Weights of a small GPT-style language model, trained from scratch on English Wikipedia.
Training: a variant of Muon for these matrices, 217M tokens.
Each number is 128 + 24 x the weight over its row's rms, rounded and kept within 0 to 255. Layers, rows and columns count from 0. The size above them is the row's rms in percent of the matrix's.

# layer 5 attention value, 192x192, rms 0.151, rows 181-191, columns 64-127
size [101  91  91 105 104  92 103 102  99 101  97]
[[124 152 129 134  89 133 143  98 152 144 134 127 124 133  80 114 106 122 105 104 161 153 121 134 118 124 110 134 142 117 161 161 119 134 172 124 110 103 165 122 119 104 115 105 117 121 158 119 105 135 118 136 159 145 101 126 106  82 128 129 135 130 124 126]
 [ 93  94 149 123 141  99 143 123 150 135 119 109 100 139 126 146 119 147 107  99 214 150 106 166 139 142 144 102 199 116 119  85 177 153 104 141 141 154 103 143 120 129  94 123 101 147 158 143 170 108 140 163  96 104 145 160 121 102 147 130  81 147 154 166]
 [160 141 130 139  93 121 127 149 118 117 145 106 119 148 133 101 130 133 137 136 172 116 152 138 103 130  82 144 137 123 123 131 115 115 182 122 102  58 166 137 105  72 178 101 160 146  78 146 152 130 112 131 120  96 129 145 150 115  90 127 139  72 146  88]
 [129 156 148 106 107 126  93 105 195 131 107 131 102 129 104  78 157 141 132 190 109 149 160 127 147  99 159  87 138  99 101 131 127 163 115 117 121 155 102 126 103 109 120 115  99 126 144 155 107 140  88 107 129  96  81 144 132 117 103 122 145  95 142 143]
 [100  84 111 166 125 117 124 146  87 133 159 164 131  99 170 130 133 143 115 160 153 126  84 142 136  90  95 123 164  80  81 143 125 138 145  97 145  97 126  68 115  82 143 149 102  95 126 121  78 106 114 145 130 103 156 137 153 106 112 151 132 106  73 136]
 [146 161 123 123 135 183 119 142 156 162 102 140 153 157 125 159 141 124 120 170 167 134 132 156 133 135 121 157 131  78 168 141 140 168 144 187 186 159 143 118 173 101 114 126 136 171 125 117 118 117 135 138 176 112 121 138 129  87 128 141 141 121 133 135]
 [152  92 117 105 139 107 153 117 145 153 122 112 104 106 141 111 117 102 118 135 140 122 151 104 130  96 163 116 122 145 126 134  94 138 100 107 101 133 103 103 158 147  98 154 151 139 117 152 177 132 129 143 124 107 122 106 140 140 131 139  78 157 117 112]
 [119 149 130  66 136 101 119 115 160 127 145 114  91 123 116 156 140 115 113 122 135 135 163 106 138 132 175  80 120 115 123 127 139 135  91 106 106 116 115 137 112 124  83 101 104  80  93 151 128  97 129  86 106 176 104 116 131 135 108 145 140 137 162 117]
 [139 151  98 131 117 143 148 129 120 161 159 110 115 145 135 149 109 152 169  85 106 149 144 115 138 130 137 107 123 140 118 127 115  96 147 143  95 147 108 145 135 104 124 134 118 159 156 136 168  79 115 196 126  89 138 136 168 110 126 114 100 116  92 123]
 [135 106 100 139 174 152 119 197 107 144 104 125 102 137 187 138 183 108 114 109 154 127 139 156 125 154  86 102 184 167 128  74 150 146 140 136 151 118 110 146 165 140 101 152 124 121 111  92 147 118 103 164 111 101 106 113 136 131 151 148 105 128 137  82]
 [165 111 132 121 142 151 132 157 119 124 135 117 126 139 132 134 121 140 128 120  81 111  96 141 115 151  95 132  97 126 152 110  91 178  99 165 121 121 195 126 124 130 168 137 143 145 103 103 135 139 121 116 169 122 131 144 109 153 111  99 120 135 148 184]]
# layer 5 attention output (transposed), 192x192, rms 0.133, rows 181-191, columns 64-127
size [101  91  90 108 100  94 111 103  98 107  98]
[[140 124  92 151  68 164  89 149 148 119 142 145 123 117 174 112 116  77 123 134 134 126 149 109 118 141 148 111 167 147 155 146  94 136 148 158 140  85 145 132 148 140 147  99 160 129 114 101 151 117 122  98 146 132 153 147 107  90 154 135 122 143 144 172]
 [ 89 135 122 137  81 161 126 113 118 156 153 105 125 183 149  93 151 114  95 126 137 119 104 162 119 153 132 103 160 111 142 112 125 142 145 131 103  86 118 129 167 159 101 115 164 130 157  97 121 114 147 121  91  86 149 139  58 156  84 134  84 144 117 144]
 [108  93 128 138  90 194 134 143 134 105 180  74 129 164 142 165 103 109 174 141 125 129 162 142 128 132 122 123 128 144 117 100 108  88  96  90  87 123  86 145 161 112 129  88 149 135 113 144 120 149 119 139 168 134 124 128 109 144 143 107  97 114 158  99]
 [128 135 146 130 116 126 136 142 106 124 102 161 127 136 212 111 114 127 145 130 113 126 121 124  86 155 128  76 118 125 109 121 140 166 133  95 112 102 140 119 107 160 127 111 118 151 131 143 156 154 128 132 167 117 128 145  80 109 157  92 128 174 145 147]
 [136 137 128 132 130 136 120 116  87 108  74 156 112 118 146 130  99 101  83 109 125 130 136 103 145 151  89 157 117 121 142 132 118 131 144 137 115 159  75 137 150 109 166 134 130 122 156 106 128 152 112 131 168 134 111 122 111  82 126 116 124 127 168 149]
 [116 152 169 112 103 117 119 136 118 157 137 172 106 139 154  98 126  91 144 142 144 149 117 113 110 157 156 105 186 133 123 173 158 140  87 123  99 143 141  89 136 122 139 129  64 146 187 135 142 133  97 160 111 107 162 169 132 111 131 115 160 138 136 129]
 [158 145 109  97 122 119 154 109 128 166 109 104 150 100 156 139 128 140 129 132 118 156 166 119 142 116 137 163 112 129 142 158 155 126  97 121 154 139 139 122 143 123 123 141  97 117 110 171  99 121 122  91 121 101 139 126 103 157 120 112 104 132  77 141]
 [166 139 142 118 132 137 124 145 128 143 107 150 118 126 134 115 136 125 176 129 118 138 140 137 102 131 164 107 140 107 131 134 142 180  98  81 184 111 127  97 131 107 110 124  85 105 153 129 146 119 135 133 158 149 142  95 131 108  73 151 130 100  74 149]
 [ 93  94 115 138 119 170 123 162 167 164 157 111 130 108 140 135 163  79 139 125  96  81  61 105 131 120 126 147 113 135  90 102 149 139 117 118 106 128 136 159 150 125 145 111 138 141 101 164 128 132 104 121  90  89  86 155 106 143 150 133 147 156  95 145]
 [105 113 137 135 119 121 168 133 114 147 117  92 124 126  41 156  81 128 141 112 151 134 123 115 124 169 118 142 125 113 170 137 152  92 128 170 139 108 161 155 116 109 117 132 103 133 135 109 119 115 180 113 141 151 109 193 129 168 127 129 130 150 105 136]
 [137 144 179 131 136  86 126 118 136  94 115 116 164 129 134 126 122  94 132 122 117  94 109 101 133 127 116 128 137 106 135 132 100 131 108 118 102 155 162  66 108 106 121 150  75 151 147 166 121  79 110 152 178 145 167 143 155 145 127 155 161 131 162 112]]
# layer 5 MLP up, 768x192, rms 0.189, rows 0-41, columns 64-127
size [ 98 101 104 108  90  92 105  98  99 107 106  93 103 116 109 102  90  96  99 101 101  92 105  95  97 105 103 102  94  96  93 107 105  91  95 115  97  88  97  95  98  95]
[[ 90 136 124 149 115 103 133 127 106 119 105 148 106 150 124  97 152 142 156 119 130 104 127 135 126 101 152 133 136 132 133 139 146  58 140  93 165 124 119 164 148 137 161 132 150 106 141 117 132 104 126 135 124 140 133 106 159 109 103  91 135 135  95 126]
 [135 106 158 157 113 150  71 116 179 128 152 131 102 162 139 104 117 139 152 141 111 100 105 135 126 123 115 126 122 171 133  99 112 108 100 125 176 122 125 143 141  95 137 102 179 113 114 111  81 166 148 133 102 127  97 142 161 124 146  96 149 112 179 133]
 [127 133 110 149 127 127 108  94 145 153 124 147 114 171 102 130  97  86 120 115 133 132 141  83 100 163 182 144 147 121 172 110 163 153 114 144 102 130  93 120 132 135 133 114 139 133 136 114 161 107  97 143 159 141 139 115  90  79 130 118 169 135 103  74]
 [116 124 138 123 129 125 169 138  99 131 145 168 125 116 130  92 104  77 137 143  63 146 171 149 106 164 116 136 167 166 122 139 126 158 122 177 118 119 106 121 144 121 155 149 139 116  89 154 112 123 153 159 155  90 156 162 113 123 151 137 111 110 139 148]
 [126 134 118 156 158  63 125 102 142 133  94 172 113  97  97  98 134 148 161 104 148 159 176 137 143 107 139 123 126 124 133 144 155 134 171  97 130 103 117 130 159 114 107 132 105 134 146 136 111  78 119 147 135 168 109  66 122 122 170 105 118 128 154 142]
 [177 129 103 101 152 127 133  95 141  90 171 145 136 140 167  96 145 154 140 138 158 134 174 117 125 104 132 121 152  96 155 101 148  93 165 151 183 128 121 147 137  93 158 119 133 126 127 113 145 166 146 130  92 100  97 126 101 169 123 135 123 170 174 137]
 [112 122 102 102 149 154 183 148 148 126 104 157 144 136 129 141 116  93 115  97 156  44 111 153  78 116 120 129 119 115 167 136 122  98 110 102 111 142 152 141 147 113 158 152 124 129 144 138 142 120 132 112 103 136 122 158 137  67 137 181 154 102 144 113]
 [ 71 148 127 140 150 133 175 122 129 141 129 135 104 164 168  90 128  79 138 114 126 131 144 174 125 109 135 159 111 106 121 153 113 100 102 101  96 101 138 139 151 125 116  95 168 144 145 113 133  96 137 142  86 138 135 134 107 113 121 112 112 167 149 135]
 [100 160 156 114 139 133 136 139 143 119 124 192 140 154 156 125 161 157  89 125 111 127 134 126 107 117 133 120 107 105 133 104 175 101 155 123  98 118 147 112 128 120 156 119 128  97 155 141  88 150 131 107 147 132 147 120 139 119 135 136 138 162  99  98]
 [125 107 148 102 179 138 119 141 151 164 177 160 116 122 120 134 134 125  72 129 112 121 123 151 112 164 102 134 118 139 126 155 125  98 119 146 120 163 113 130  91 115 141 130 114 172 149 109  74 107 106 128  90  86 140 148 145  89 149 153 107 136  90 122]
 [131  97 152 179 147 119 128 118 134 100 140 128 135 108 163 111 141 105 111 147 109 153 164 153  95 111 105 114 117 129 131 170 161 156 167 125 142 153  77 117 138 106 133 122 161 135 167 105 108 117 132 145 157 172 157  81 108 134 103 146 130 189 145 113]
 [124 130  90 117 122 114 119 149 104 104 131 100 149 141 130 143 143  78 166 135 135 152 151 118 138 142 168 155  96 141 117 156 146 179 151 123 126 150 122  86 123 171 144 111 120  93 105 145 114 135 114 140 116 131 155 150  76  95  98 130 133 114 143 131]
 [124 147 159 110 120 115 110 142 145 182  91 178  94 163 125 121  86  95 135 106 115 103  87 110  82  96 130 123 132 138 154 141  85 138 156 137 183  92 128 192 102 116 120  95 170 107 115 122 118 125  93 122 107 134 147 124 114  92  98  90 145 115 135 165]
 [132 156 108 107 157 117  96 100 112 147  85 127 140 113 133  95 141  85  90 154 134 110 119 116 120 145 147 109 152 136 117 133  80  81 186  92 142 124 115 100  87 167 122 138 104 161 121 155 141 129 119 171 104 146 132 121 104 137 101 152 134 108 142  77]
 [ 76 150 149 124 131 137 151 127 167 167 132 113 109 126 134  99 144 133  78 110 140  88 110 117  91 131 134 139 150 120 123 129 137  81 120 100 143 152 119 156 105 156 155  99 130 159 130 120 150 119 154 110 169 131 126 109 178 110 177 107 152 174 145 149]
 [127 149 108 111 132 131 118 140 123 126 120 137 156 139  97  86 107 125 142 127 100 140 195 186 122 118 152 134 148 105 110 136 105 124 139  81 122 132 116 153  77 130 157  98 124 148 118 135  89 130 100 163 165 113 169 115 151 136 119 162 124 106 138 170]
 [108 113  89  87 123 108 122 141 126 167 160 116 138 149 122 149 144 110 149 161 170 139 125 167 137 148 122 136 107 151 120 140 127 135 110 141 128  83 104  95 125 147 142 149 111 129 125 147 145 150 186 119 116 136 147 127 179 132 169 159  98 150 114 102]
 [149 135  82 120 117  94  83  98 119  93 107  74 143 121 146 132 150  88 123 121 121 138 120 151 121 122 122 114 143 171 114  85 135 161 174 127 100 126 114 136 152 173 121 165 136 162 141 169 133 117 147  97 142 103  93 111 121 104 133 121 129 134 128  98]
 [135 149 113 124 112 112 136 130 146  77 117 189  72  79 117 151 202 133 134 174 101 108 145 161 170 124 137 157 140 114 131 114  95 124 124  96  92 170 111 162 119 130 145 118 123 162 113 114 128 115 131 165  97 128 160 116  83 137  89 112 148 151 162 108]
 [131 148 124 110 131 119 142  79 160 121 174 127 120 123 152 132 124 143 129  86 174 151  76 134 133 116  91 108 107 138 100  99 156 139 123  86 150 209 118 135 158 102  96 114 172 128 159 152 115 151 133 129 125 108 144 175  85 136 174 154 164 105 144 156]
 [153 139 136 117 147 126 147 165 132 154 145 137 136 118 133 119 128 119 105  99 151  92 146 135 114 132 162 128 126 182 102 115 111 184 143  94 123 118 104 141  91 178 126  97 163 169 138 101 112 163 111 116 132 106 132 131  83 140 126 169 137 109 135 118]
 [107 101  91 145 103 103 116 148 158 135 121  97 120 111 148 127 120 128 172 103 145  93 116 132 123  92 121 110 111 146 161 110  95 123 158 123 148 145 127 145 128 122 121  89  94 135 137 158 127  75 119 129 141  98  89 119 169 152 119 117 170  76 116 115]
 [134 139  97 109 142 136 129 165  60 179  91 134 124 129 110  91 139 146 158 116 126  99 167 126 143 120 121 143  92 139 152 154 141 173 135 108 147 151 127 119 121 155 110 151 166 112 155 158 136 162 125 150 135 141 130 156 147  83 134 110 138 198 150 149]
 [122  97 152  69 111 122 116 118 125 155 135 106 124  82 106 147 137  96 139  83 118  79 148 157  95 126 133  94 152 161  99 102  85 122 180 104 147 139 139 126 139 164 161 103 151 120 144 119 179 139 137 154 162 149 102 171 106 138 113 106 142 118 115 166]
 [113 130 139 146 155 195  97 123 109  91 154 128 118 124  95  90 134 111 178 131 118 120 105 130 148 115  93 107 139 123 100 121 199 121 143 121 132 118  96  77 144 104 109 140 149 110  92 149 111 128  89 106 116 137 147 158 131 146 145 165  72 132 140 180]
 [117 149 154 181 160  91 147 146 111 136 129 125 124 124 134 149 128  82 131 155 141 138  81 110 130 117 118 157 121 113 122 117  88 131 115 100 135 147 151  96 126 115 108 139 146 137 121 166 100  94  91 101 185  88 156 159 138 121 113 162 153 126 156 111]
 [159 118 107 107  77 141 130 125 156 130 124  83 100 112 174 142 107  94 153 154 151 110 119 166 121 152  96 131 144 164  75 129  88 131 141 141 131 136 146 103 116 134 125 120 124 183 122 151  99  89 121 118 120 107 136  99 136 127 132 140  94  85 163 106]
 [130 160 137 130 127  83 134 139 151  99  79 131 141 132  73 106 103  94 108 147 152 174 151 110 156 170 123 173 172 121 140 150 122 114 124  75 173 117 168 113 131 149 170 134 108 147 141 141 161 143 105  96 124 142 130 139 132 117 124 126 129 157 117 131]
 [167 135 147 156 104 145 128 147 125 155  98 153 170 116 161 115 114  70 117  77 163 133 165  96 103 110 103 127 107 118 114 124 122 110 147 107 107 150 175 157 126 117 124 142 144 146  84 119 122 159 112 137 123 122 131 160 160  80 128 134 152 163  70 112]
 [130 146 103 147  76 110  90 134 147 125 107 122 145 193  93 140 136 116 142 138 104  90 172  94 118 115  90 130 133 164 119 106 112 144  85  98 119 154 115 159 138 102 139 141 148 135 143 108 138 167 110 147 153 149 183 150 144 177 153 137 128 103 141 107]
 [103  94 104 103 131  97 116 137 164 133 155 163  84 162 156 140 144 112 138 112 131 151 171 102 123 201 113 168 114 129 168 108 107 119 114 153 176 132 135 124 103 108 144 108 136 142 123  91  95 180 140 118 141 112 115 119 171 133 168 142 109 109 149 144]
 [138 130 123 111 118 157 128 127 145 103  96  96 123 109 170 112 134 103 105 124 104 156 135 166 119 125 117 140 151 125 154 152 122 121 140 110 153 144 137 148 160 138 149 118 135 145 155 130 132  99 181  74 149 151 167 111 131  93 138 111 141 127 141 155]
 [126 164 128 125 129  94 124 108 103 110  99 129 104 163 175 124 130 107 137 172  94 104 146 148 105 102 110 133 193 140  71 152  97  90 157 105 118 122 147 159 158 116  98 116 136 140 148 149 117 112 169 135 134 137 142 105  92 149 135  97 142 135  81 149]
 [133 153  97 127 103  96 104 112  84 113 124 179 143 118 114  72 157 129  84 103 149 134 137 128 159 137 125 166 106 137  99 167 158 111 140 147 104 129 106 157 133 119 126  92 100 100 160 159 106 106 132 137  93 165 129 148 122 134 142 100 151  83 128 134]
 [127 131 189 129 163  91 119 103 143 112 126 159 131 139 133 170 171 144  80 129 155 111 126  90 156 192 160 154 114 121  92 115 155 151 138 100 143 103 118 139 111 135 126 153 141 137 117 154 180  91 125 160 171 129 130 107 135 105  84 110 148 136 120  99]
 [109 107 145 140  73 164  90 120 122 123 147 150 101 116  92 146 133  89 130 105  95 102 139  97 114 135 139 123 146 123 119 132 111 132 109 136 133 128 119 121 131 146 127 115 108  81 152 137 125 166 114 106  56 117 183 150 101  86 102 115 141 124 106 142]
 [118 147 108 119 105 134 112 112 175 109 105 153 107 142 166 142  81 101 112  97 113 121 102 116 127 136 137 100 148 122 120 122 140 140 116 116 132 167 103 143 148 115 100 103 126 130 116 116 149 162 145 105 160  99 137  85 149 127 159 139 125 122  98 159]
 [ 96 121 156 131 129 102 117 131 121 130 159 127 148 134 142 110 189 134 128 139 130 102 149 111 154 150  93 129 108 171 125 138 128  85 125 129 128 107 128 160 173 123 122  99 104  72 129 142 168  97  90 150  87  79 116  87  92 137 133 103 152 108 113  96]
 [109 118 123 139 109 109 109 127 136  98  80 125 107 100 118 147 150 106 179 128 137  90 115  89 131 137 104  82 118 138 132 137 128 164 148 124  95  91 164 146 124 163 199  65 120 143  90 146 113 127  97 151 121  84 113 155  98 173 101 162 168 107 118 130]
 [111 159 105 143  96 136 144 151 170 113  88  75  88 117 140  85 113 123 145  95 147 118 114 103 145 136 101 126 111 138 136 144 101 140 129 120 161 123  94 120 128 132 109  72 125 147 161 142 149 135 136 109 131  99 139 154 166  89 131 140 168 153 164  83]
 [ 88 138 128 138 160 151 128 143 128  97 160 138 149 122  70 128 124 134 103 125 117  82 138 164 119 107 134 138  79 126 134 130 135 145 159 124 168 160 107 136 142 152  97 167 162  84 136 119  99 125 144 110  90  99  94 168 114 112 143 111 142 123  93 129]
 [144 141 119 116 148 142 114 167 104 134 138 120 152 117 130 119 133 134 126 103 148 140 128 101 161 102 133 109 170 139 132  96 143 165 122 104 153 156 121 165 153 146 129 186 128 108 116 130 104 151 146 125 143  90 134 146  93 147 158  80 118 148 167 145]]
# layer 5 MLP down (transposed), 768x192, rms 0.333, rows 0-40, columns 64-127
size [103 104 113 101  84  96 116 103 100 109 108  98 110 123 112  99  88  95  96  99  95  88  94  93  96  99 107 103  95  96  91 108 103  90  96 113 100  85  97  98  91]
[[155 153 135 133 133 132 102 140 143 138 127 138 120 121 163 150 123  90 129  85 103 118 151 204 118 166 114 116 124 130 122 170 127 138 116 141  84 136 174 117 116 148 122 120  89 131 114 148 125 100 108 136 114 166 123 138  93 168 132 149  81 131 121 166]
 [125 167 123 107 101 115 134 113  80 116 105 103 175 141 158 116 156 109 104 149 149 141 110  78 164 121 147 136 107 107  89 153  72 119 149 165 143 130 120  88  92  99 108 143 137 106 145 121 163 126 108 121  60 142 149 121 136 113  97 161 162 129 125 120]
 [157 118 139 137 151 100 118 107 124 112 119 139 126 159 121 144  94 129 144  70 101 182 142 100 110 104 108 163 139 147 111 149 227 126 142 144 105 139 101 122 151 117 105 145 124 120 131 135 136 166 173 149 125 124 142 106 149 136 137 110 123 169 147 140]
 [154 116 144 110 130 113 120 109 111 134 174 119 118 107 142 127 136 118 148  87  61 114 140 141 144 125 152  80 104 115 168 115 101 162 133  83 106 112  95  50 127 106 118 115 125 126 147 111 165 116  82 113 143 142  97 104 136 105 122 120 162 151 142 144]
 [132 108 152 143 120 151 115 149 111 134 131  97 139 126 163 130 107  78 128 149 108 116  75 106 191 142 119 141 127 150 127 114 129 103 103 102 127  89 127 145 135 160 155 128 133 103 117 168 102 157 144  90 107 123 141 133 136 101 192 106 122 148  88  90]
 [190 102 129 138 115 156  91 126 107  83 143 148 129 103 112 106 111 139 149 124 128 149 147  89 166 108 142 155 142 130 131 153 121 108 110 147 166 117  65  91 140 110 136  83 130 123 133  87  83 114 126 124 152 115 102 159 121  87 133 128 162  92 131 164]
 [127 108 123 122 130 128 103 124  90 178  76 130 125 123 125 146 159 145 152 109 117 144 102 143 106 101 144 110 115 111 133 102 135 115 128 118 103 114 128 160 148 130 130 122 134 160 143 117  96 164 105 126 116  95 110 129 120 128 131 125 118 123 161  81]
 [142  83 111  92 136 106 146 126 137 113 142 137 152 162 151 101 139 167 120 183 176 126 156 125 141 136  95  99 143 142 144 125 139 152 135 158  99 129 129 140 154 127 124 111 149 117 144 146 124 144 127 116 112 131 158 141 107 143 139  90 132 145 136 150]
 [143  92 139 156  88 105 165 111 128 127 110  74 107 109 101 109 134 104 130  75 117 112 145 131 149 117  89 120 135  87 118 141 122 132 103 133 136 137 109 141 171 115 120 131 141  74 131  93 129 140  92 161 129 145 124 145 116 150 122 111 154 133 112 169]
 [135 116 137 132 132 182 127 101 123 130  70  83 119 119 118 152 131 161 151  93 117 101  77 140 133 172  98 143 125 154 105 130 121 140 127 165 153 139 153 111 205 123 127  83 150 176 111 163 111 134 144 163 109 145  87 137 108 136 111 141 128 136  95 106]
 [128 120  79 102 129 115 115 147  76 149 132 149 157 145  90 133 112 149 155 106 137 147  95 131 100 117 128 100 160 138 110 111 140  98 165 109 112 139 109 144 117 110 158 115 120 123 154 119 113 141 159 104 132 123 110 137 145  99  86 108 170 123 136 142]
 [127 127 142 138 121 136 120 117  85 104  99 149 145  80 155 148 123 102 107 118 118 113 110 115 140 157 130 131 104 132 117 156 142 163 112 168 149 179  91 105 138 128 105 125 141 133 149 127 152  96 144  98 144 101 130 130 105 102 138 173 123 171 136  84]
 [176 101 119 129  97 180 140 117 143 146 126 109 122 137 152 144 120  95 105 152  86 102 155 147  93 133 121 107 120 107  82 114 117 133 108 112 150 115 138 115 112 154 150 155 152 162 114 131 109 155 117 104 128  76 117 108 165 143 137 134 133 113 115 129]
 [110  92 147  86 142 154 131 100 145 172 144  80 117 103 133 169  99  97 155 175 133  99 101 155 134 143 178  89 116 125 109 152  86 149 146 118 117 166 171  68 108 121 147 140 138 115 111 117 113 124 130 109  95 126 147  97 110 125 131 168  95 110 119 124]
 [113 141  83 109 135 148 162 123 140 129 101 127 131 122 136 140 154 155 131  98 142 104 164 131 115 100 127 111 142 139 145 126 110  98 113  98 146 129 154 107 117 139 148 122 182 131 134  81 171 121  94 118 168 138 159  91  99 122 171 125 150 149 106 136]
 [109 155 123 143 125 130 150 164 170 122 125 118 113 121 159 120  82 125 115  92  88 113 144 114 132 152 112 133 105 121 125 100 113 148 139 163 139 111 143 129  86 125 119 152  93 115 194  76 142 117  99 113 129 128  98  90 121  86 124 153 134  84 107 126]
 [151 124 125 132 125 131 125 126 124 139 115 125 137 102  93 149 111 143 127 121 111 141 163 110 128 119 106 145 137 136 116 114 104 139  90 175 127 101  98 107 125 114 120  95 127  96 144  95 155 117 121 108 109 158  98 154  87 166  92 125  93 104 136 153]
 [116 126 129 152 121 100 137 111 128 153 104 102 155  72 122 138  85 155 128 130 112 140 135  90 124  99 146 144 176  78  94 135  95 128 167 159 136 132 111 122 144 195  85 143 145  60 101 124 153 161 141 133 126 121  72 145 102  89 124 120 106 137 131 153]
 [144 102 131 105 140 174 112 177 142 138 119 129 114  98 162 157 163 135 138 143  83 153 103 167 104 162 179 153 115 142 115 151 106 190 143 111 115 136 128 117 146 141 114  96 129 132  93 143 154 171 147 137 101  68 124 110 102 105 131 113 169 137 158 152]
 [174 142 149 109 129  99 188 117 136 173  99 112 134 140  95 154 133 115 143 183  76  88 122 103 131 126 120 157 164 136 175 130 125  98 106 131  55 100 161  87 114 117 127  96 124  90 142 109 151 134 152 133 135 112 123 116 108 144  77 125 107 114 129 141]
 [109 126 123 112 136 128 191 139 123 133 107  95 169 107 131 162 156 155 148 113 156  96 107 103 129  71 117 130 153 136 158 113  96 137 146 135 131 177 150 116 110  96 163 144 159 119 148 168 136  87 146 126 109 158  80 155 137 114 118 116 129 136 133 174]
 [158 126 155 112 176 139 137 127 109 109 137 149 150 141 116 118 127 131 159 145 109 142 144  92 173 165 135 116  82 112 114  91 134 147 153 109 114 136 125 113 120 116 144 139 173 107 132 135 111 138 135 150 137 108 136  80 120 177  96 126  87 141  84 134]
 [180 133 133 120 115 142 168 173  77 100 127 159 105 102 127 140 109 118  83 173 131 145  88 123 123 175 103  87  99 121 123 115 102 130 123 146 167 155 116 137 150  90 120 118 161 131 136 134 139 162  88 113 169 127 119 106 102  95 123 131 138 142 125 147]
 [110 117 138 133 110 107 137 151 146 100 116 151 147 132 145 127 112 110 152 149 145 139 167  94 161 124 144 177  76 144 158 135 149 139  97 144 129 107 114  95 140  81 137 137 107 112 132 118 150 143 149  83 125 126 171 116 157 156 160 156  87 116 123 106]
 [174 134 106 128 128  38 146 118 104 107 124 123 139 125  92 112 134 189 103 129 163  96 155 130 144 185 111 175 124 130 147 106 144 142 152 110 138 111 111 140 116 148 134  75  86 141 107 146 118 121 140 131 158 128 112 156 144 131 164 132 144 111 126 102]
 [122 138 142  99 162 149 103 137 130 145 133  76 143 134 147 153 114 108 112 168  98 141 140 113  88 132 132 139 130 151 105 121 130  96 185 132 128 164 140 108 166 105 124 166 135  96 137 109 156 148 121 120 104 178 118 141 167 127 127  82 148 148 167 125]
 [150 144 115 149 104 126 152 161 126 105  97 142 141 132 135 154 159 116 129 113 108 126 113 176 113  88 146 128 112 173 125 156 150 104 116 112 174 117 156 164 137 101 108 160 123 144 125 119 133  96 112 143 102 167 146 132 137  85 128 123 132 192 160 124]
 [114 110 117  96 134 130 127 131 138 124 139 166 147 131 126 132 131 110 110 133 109 137 123 132 171 167 118  62 137 126 153 112 122 149 152 123 121 149 129 108  54 103  85 103 120 112 146 117 179 172 118 115 125 115 118  96 150 192 130 146 114 165 110 120]
 [115 114 130 148 127 125 155 134 159 119 131  99 114 144 131 140 132 125 110 118 144 125 107 172 153 126 132 164 123 136 104 139 145 134 140 100  83 131  95 163 186 119 121 122 127 142 135 104 128 185 113  55  95  84 141 124 116 121 101 103 113 126 166 113]
 [128 117 133 160 145 128 136 116 131 141 121 141 116  70 117 123  97 119 148 106 153  75 140 124 116 112 128 146 120 127 122 125 149 164 142 114 123 116 114 158 109 131 159 145 111 120 103 142 104  97 141 133 137 117 129 120 132 168 185 116 104  94 150 133]
 [187 133  78 107 123 116 123 149 113 146 117 102  94 104 124 126 139 110 117 134  87 121 143 133 106 142 158 100 110 131 142 146 137 143 127 110 108 149 127 163 164 145  95 155  96 126  94 171 136 100  96 158 128 128 108 166 112 153 118 152 113 125 114 135]
 [119 107 110  97 121 160 191 124 126 122 163 120 153 139 133 118 129 135 145 136 133  79 101 131  84 128 127 113 151 153 132 136 117 132 122  99 149 140 146 160 144 172 103 141 138 141 149 136 126 151 127 103 145 132 166 145 129 136 105 163 147 111 138 130]
 [163 118 128 115 122 154 145 139  77 102 151 186  98 123 102 108 125 110  91 126  93 173 113 140 119 136 153  89 130 134 131 106 132 120 172  81 115 177 123 147 110  95 118 143 144 148 131  89 150 111  96 107 127 151 162 104 154 145 151 135 154 143 102 101]
 [ 96 108 109 151 126 173 139 144 137 109 142 135  92 141 150 136  99 142 164 130 106 132 103 139 127 117 127 109 118 109 123 107 116 116 175  71  96 133 163 142  97 147 121 145 104 107 123 141 121 155 125  93 136 119 167 106 162 156 129 130 127 163 150 132]
 [123 125 126  93 201 131 138 153 138 181 102 112 133 135  66 142 153 105 154 149 135 133 151 113 176 164 164 175 134 128 103 134 131 145 127 149 137 132 139 145 122 137 108 134 114 100  99  97  77 124 156 160 140 139 133 168 135 136 153 131 130 133 102 134]
 [142 130 117 107  88 150 116 120 117  91 170  92 165 184 135 159 153 126 137 158  78 134 141 144 156 133 142 115 164 126 147 127 132  85 126 120 128 133 125 132 111 123 131 133 166  93 132  95 116 163 123 115 105 107 130 134 109 127  94 114 137 192 174 130]
 [ 97 149 120 160 135 140 106 122 125 101 174  97 116  93  99 137 166 120 119 113 139 117 102 116 155 123 168 146 115 115 157  90 107 124 161 170 124 114 146 100 195 139 115 110 132 173 160 108 114 144 116 145 119 117 113 146 106 147 161 156 143 112 113 110]
 [123 125  85 162 161 132 156 102 102 135 105 108  92 121  98  86 135 129 144 115 158 145 114  85 133  91 129 130 167 113 133 147 100 121 128 138 131 106 120  97 115 129 154 155 117 134 112  82 112 153 165 116 156 115  84 115 119 132 120 116 160 125 126 135]
 [147 155 128 103  89 155 128  95 129 143 136 158 122 142  73 138  69 129 108 125 143 146 145 121 175 135 142 173 144 127 116  96 143 132 155 126 153 120 119  91 131 116 122 152 132 115 130 104 158 159  96  89  65 140 142 111 130 121 101 106 118 127 183 112]
 [134  86 106 107 146 132 119 121 113 137 139 144 125 157 146 136 162  93  92 158 103 135 113 156 105 115 147 133 151 136 130 109 117 113 103 111  96 125 138 120  94 140 112 143 125  82 107 103 124  96  90  93 135 128 122 100 134 110  97 104 117 143 116 134]
 [150 122 131 126 119  90 128 102 134 139  93 128 103 186 158 134 123 123 108 138 109 146 116 120 119 146 124 117 153 164 122 152 104 140 108 151 110 144 115  87 113 154  97 163 126 132 140 120 139 141  89 150 149 119 117 168  87 114 129  95 139 117 134 122]]